Weights of a small transformer language model: 15 layers, capped logits.
Each number is 128 + 24 x the weight over its row's rms, rounded and kept within 0 to 255. Layers, rows and columns count from 0. The size above them is the row's rms in percent of the matrix's.

# layer 9 attention value, 96x96, rms 0.429, rows 68-95, columns 0-95
size [ 84  78  82  84  83  83  75  80  79  96  81  85  77  81  75  85  76  91  89  81  82  86  81  87  75  90  87  78]
[[118 109 147 144 118 149 157 164 121 172 135 132 140 120 136 140 106 121 166 124 122  99 132 158 162 146 133 118 124 179  72 162 131 117  70 145 151 119 130 122  83 150 122 115 125 115 128 133 105 135 142 151 117 157 149 118 127  69 131 105 154 157 137 145 128 138 120 143 130 140  89  86 110  80 111  70 121 144 142 106 140  97 149 113 125 176  93 113 125 127 186 117 131 134 105 115]
 [142 131 111 130 147 131 154 101 120 150 119 104  99 109 131  89 148 100 138 137 154 116  87 131 137 138 135  92 157 120 117 122 117 150 134 123 126 119 128 146 130 169 169 131 127 110 106 133 106 145  89 142  99  87  85 123  84 108 179 151 117 113 134  76 108 118 128 153 133 141 141 112 180 148 143 172  91 127 147 180 110 146  81 147 137 126 139 146 124 133  74 129 138  89 122 171]
 [ 71 113 125 132 134  97  77 103 125 113 170 149  84 126 131 136 139 111 129 134 177 132  99 136 159 147 123 109 151 121 105 114  93 120 125 142 159  69 114 109 115 117  89 106 122 122 172 136  94 105 138 115  90  95 146 166 124 105 114 146 116 116 133  79 126 141 104 124 133  79 122 137 174 103 163 127 126 142  81 136 144 117 122 157 105 139 103 125  96 141 112 155 141 125 127 160]
 [106  96 135 126 159 114 121 142 153 124  84 147 115 153 123  95 120 115 108 117 135 136 155 116 119  91 128 105 110 133 140 121 134 103 170 157 132 164 140 184  92 168  96 109 132 132  91 143 118 111 131 175 124 192 134  85 157  73  95 125 131 119 147 130 141 110 166 138 116 109 147 125 153 106 126 132 132  88 148 149 122 120 129 158 176 149 118 143 146 164 119 149 153 137 159  99]
 [125 143 129  85  99 116 126 143 175 114  97 102 169 151 160 150 133 185 115 152 153  95 127 131 138 131 108 163 124 151 157 150 115  98 170  87 153 126 120 132 120 165 144 139 127 127 140 122 125 117 147 157 101  93 112 190  93 140  97 157 148 142 118  69 107 115 107 139 107 114 117 148 110 110 148 144 154 136 145 149 116 116  94 173 144  90 137 159 120 139 124 128 111 151 120 149]
 [104  67 139 114 109 128 114 143 157 140 131 140 171 105 137 110 115 158 140 116 160 150 153 121 141 113 108 134 107 168 100 120 120 149 133 170 128 149 145 112  98 124 127 112 181 125 129 122 112 133 128 142 188 160 139  89  93 146 118 115  94 128 152 120 128 141 184  92 145 135 164 118 178 151 106 107 150  91 174 139 141 182 121 121 142 121 116 140 171 119 143 118 130 129 134 100]
 [125 133 143 145 156 127 117 142 137 111 113 118 124  94 189 159 105 146 152 117 125 151 140  81 140 109 177 146  83  98 113 103 138 165 145 187 137 128 125  89 106 163 100 134 146  82  98 169 125 123 129 130 125 111 123 111 119 113 104 152 154 152  94 122 111 144 118 109 106 188 138 105 123 107 146 129 137 122 114 101 137 113 154  70 165 134 137 123 100 124 157 146 118 158 151 129]
 [101 142 124 124 115 115 150 115 125 152 156 134 108 174  91  85 125  88 105 165 149 111 117 130 176 129 138  85 121  73 120  91 131 146  93 139 133 147 153 112 166 122 129 159 147 160 136 101 136  85 136 145 161  82  87 134 177 124 140 112 112 167 126 123 128 130 141 131 105 120 178 132 134 112 144 118 171 113 138 131 111 140 126 101 108 103 138  87 159 111 120 106 125 140 143 165]
 [122 136 123 153 118 131  93 135 104  94 121 174 117 148 147  93 129 137  80  99  66 124 120 130  89 158 107 107  88 112 112 152 138 148 110 123 117  91 158 140  94 109 148 138 124 103 143 111 121 123 125 144 148 155  88 137 124 136  89 115  99 123 133 114 129 168 126  89 126  99 105 104 142 155 105 142 157 123 103 140 147 149 157 127 165  94 122 117  92  91 130 186 158  87 139 138]
 [135 151 169 148 158 144 106 154 152 102 133 158 124 125 118 140 127 131 103 121 131 191 143 138 132 122 119 130 123 192  87 120 160 153 120 144 161 116 104 147 110 141 135 156 117 150 103 115  98 159  98 168 154 136 150 131 163 146 123 128  98 137 149 123 122 157 108  88 131 152  88 152 141 115 115 113 119 132 119  92 160 107 146  89 190 156 138 153 146 133 100 131  93  79 146 133]
 [123 111 102 148  79 140 158 124 106 147  89 121 113 173 133 165 120 169 128 124 124 105 100 122 107 124 154 143 149  82 163 114 114 124 137 120 167 187 132 150 152 136 159 125 105  80 125 129  88 122 128 103 148 107 100 112 120 146  74 136 164 136 122 123 115 129 162 137 149 112 147 107 119 120 139 144 121 107 159 114 158 132 129 129 121 132 148  98  92 137 139  97  87 131 166  67]
 [108 145 107 124 132 128 124 143 154 146 125 105 113 138 135 181 139 136 117 123 128  98  85  98 144 147 126 143 138  62 134 164 106 101 129  87 100 117 158 140 155 116 130 135 134 151 134 137 145 128 124 144 133 138 128  96 165 138 120 102 158 111 140 110  95 178 114 148 106  89 132 101 124 116 179 143 117  94 130 176 101 123 141 114  52 150 164 132 143 140 139  81 115 128 153 102]
 [178 116 136  82 137 144 114 124  95 116 105 194 153 113 159 121 142 107 138 119 120 133  93 139 136  88  87 117  86  98 137  87 110 129 191 146 121 122 120 124  91 106 132 104 147 111 134 117 130 122 168 150 132 110 108 128 144 120 123 135  89 116  99  88 160  98 120 167 126 136 108 117 144 134 133  98 120 148 148 159 158 103 108 122 123 133 161 106 115 111 112 124 152 123 164  74]
 [102 143 124 145  94 153 152 120  74 139  93 151 133 128 136  91 118 172 140 122 116 146 139 136 134 144 122 138 158 141 148  82 106  84 126 140 115 144 111 159 105 109 145 152 190 128 143 129 135  95 149 150  99 115 131  98  88 132 169 154 150 178 118 107 108 140  96 132 149 105 141 140 117 150 117 105 126 110 147 119 113 128 131 209 133 137 101 110 117 148 137 127 140 123 137  70]
 [150 161 161 142 116 140 122  79  98 142 156  93 126 165 139 128 115 121 111 138 160 123 122 171 159 142 126 138 100 126 136 156 150 146 110 195 148 162 144 109  97 155 108 109  92 100 154 122 121 139 156 119 158 125 117 103 121 144 125 108 102 145 133 132 107  99 161 101 101 173 166 110 153 145  97  79 133 126 110 124 137  93 173 147 117 137 123 126 103  92 137 168 143 163 132 118]
 [ 86  96  97 103 144  99 136 147  95 141 116 109 161 143 144  79 119 156 105 157 122 151 114 150 125 154 154 139 152 151 116 156 149 160 111 163 147 129 132 119 130 108 140 117  85 125 139 134 179 108 129 111 158  97 104 169 146 126 135 109 114 134 122  90  82 118 160 128  82 109 120 103 110 118 116 131 119 100  91 141 128 123 142 112 143 136 103 132  84 195 119 123  73 136 138 112]
 [160 114 176 165 152 125 157 174 119 175 160 137 105  82 128 129 124 158 152 116 115 130 119 180 120 131 149 146 127 128 150 100 172 142 100  85 144 149 123  94 126 125 104 130 145 106 106 132 141 142 103 137 127 154 148  70 102 125 117 140 143 154 107 112 126 109 136 133 103 130 163 123 113 135 161  99 131 102 130 122 160 161 145 113 155 114 103  85  79 118 130 179 148 158 129 126]
 [132 181 194  80 123 115 110 118 121 142 118 119 169 126 151 118 112  99 112 136 104 128  99 124 118 143 171 149 138 199 134 116 145 144 132 116 168 136 135 126  75 130 110  87 123 128  95 104 166 157 109 126 164 117 153  89 151 103 105 119 126 126 115 144 135 145 131  88 104 133 125 118 145 110 102 132 127 148  93 184 121 135 131 111 144 143 117 126 128 124 110  93 152 157 168 132]
 [122 118 116 104 142 136 135 175 162 149 143 102 112 115 111 135 161 137 135 141 117 176 113 114 115 136 109 102  74 169 127 123 124  97 128  93 143 113 131 145 168 131  87 154  73 163 104 120 134 100 142 153 141 131 140 104 125 146 139 153  85 137 125 142 156  89  88 120  92 150 144 134 136  97 184 109 138 113 167 125 127 151 137 112 154 118 133 133 129  98  73 113 134 169 154 146]
 [104 115 148 124 169 155 161 117 142  93 151 159 153 107 130 146 133 144 116 158 125 162 138 130 106 121 134 149 136 196 138 120 148  93 123  91 151 154 112 128 160 127 121 137 131 131 122  86  85 155 156 155 133 102 149 126 113 182 103  93 115 140 166 128 147 151 130 140 177 118 115  86 133 100  79 137 117 123 145 136 140  89 116 134 136 159 117 165 168  99 105 149 152 125 144 110]
 [131 103  89  94 116 153  96 110 110 126 105 139 119 130  97 135 110  65 127 125 128 136 128 124 137 102 177 114 160 164 126 124 130 153  87 116 129 154 106 134 162 144 124 140 118 127 150 141 146 111 188  77 135 147 126 113 147  97 122 143 122 119  76 114 129 133 153 140 127  98 181 119 153 152 102 122 141 135 111 141 120  77 112 143  84 114  89 154 143 185 154 153 134 112 124 123]
 [112 100 142  75 129 115 134 140 149 146  96 109 108 145 103 132 137  90 170 145 141 139 135 119 108 135 147 114 143 159 110 108 177 134 141 139 111 121 154 100 130 154 127 116 148 136 122 131  89 114  62 129 147 135 115 108 135 126 135  99  81 112 164 154 150 154 145  88 105 128 131  84 121 109 115 158 130 162  80 185 100  97  81 131  93 124 140 155 142 105 145 115 117 143 157 129]
 [106 129 103 157 143 155 122 131 147 171 139 142 108 132 124 154 121 105 117 180 137 183 125 151 142 175 136  84 136 135 149 153 124 128 104 101 146 124 137 148 113 155 100 116 100 129  78 115 122  89 113 109 100 146 106 127  75 149 142 118 173 109 127 166 124 120 121 151 123 117 108 125 158  94 176 185 116  97 156 125 149 134  94 140 124 111 141 155 144 132 129 112  99  98 140 165]
 [118  92 115 139  85 112 133  65 143 124 107  69 156 113 164 117 123 110 125 132 146 128 110 100 151 136 121 125 104  96 143 153 106 114 104 144  92 126 100 112 159 131 161 150 131 199 103 146 119 151 127 125  97 134 131 103 167 119 153 139 145 110 122 142 126 147 130 184 138 147 156 147 119 162 132 133 163 108  75 124  95 148 124 130 154 122 174 154 141 142 108 107 138 101 125 116]
 [157 131 132 124 144  78 150 139 142 161 114  79 117 117  75 136 133  82 164 150 122 158 163 158 147 119 101 118 129 109 127  99  95 119 143 156 102 153  93 125 155 103 143 170 128 151  73 112 142 134 134 116 149  91 103 170 134 138  96 149 100  93 106 112 118  99  96 102 142  94 125 111 130 136 132 167 103 112 137  86 140 131 136  92 161 143 132 111 112 132 140 117 136 138 114 162]
 [101 144  87 161 105 145 128 103 166 152 138 134 142 156 119 126 114 149 102 139 148 112 143  97  91 170 124  92 131  89 143 132 157 128 135 118 142 115  78 119 137 130 125 128 120  86 159 124 142 142 119 166 116 136 120 135 149 108 197 134 120 185 112 119  89 108  99 177 150 106 105 149 121 125 137 174 138 113 130 111  94 129 140 105 131 142 116 141 107  99 189 149 139 126 131  95]
 [135 145 160 142 141  87 117 120 103 137 138 108 144 161 141 119 147 126 137 109  97 126  99  98  78 124 144 174 134 134 114 125 186 156 100 137 136 127 121 145 128 120 104 140 103 160  95 152 139 178 105 124  90  69 138 135 123 154 101 161  91 120 118 150 120  90  90 112 146 151 129  93 133 116 143 109  94 104 132 168 111  99 114 122 103 155 146 142 132 116 136 138 176 166 158 112]
 [160 125 144 144 143 125 120 161 122 139 129 137 102 159 147 141 138 115 103 144 122 138 119 114 144 140 181 107  83 154 138 111  79 140 134 149 114 155 126 116 154  64  87 146 116 154 133 103 103 143 142 126 137 100  91 134 136 158 133 114  78  88 169 102  66 110 116 144 102 139 124 142 124 131  86 111 108 112 141 184 128 164 104 186 132 133 126 139 129 131 132  98 144 121 130 117]]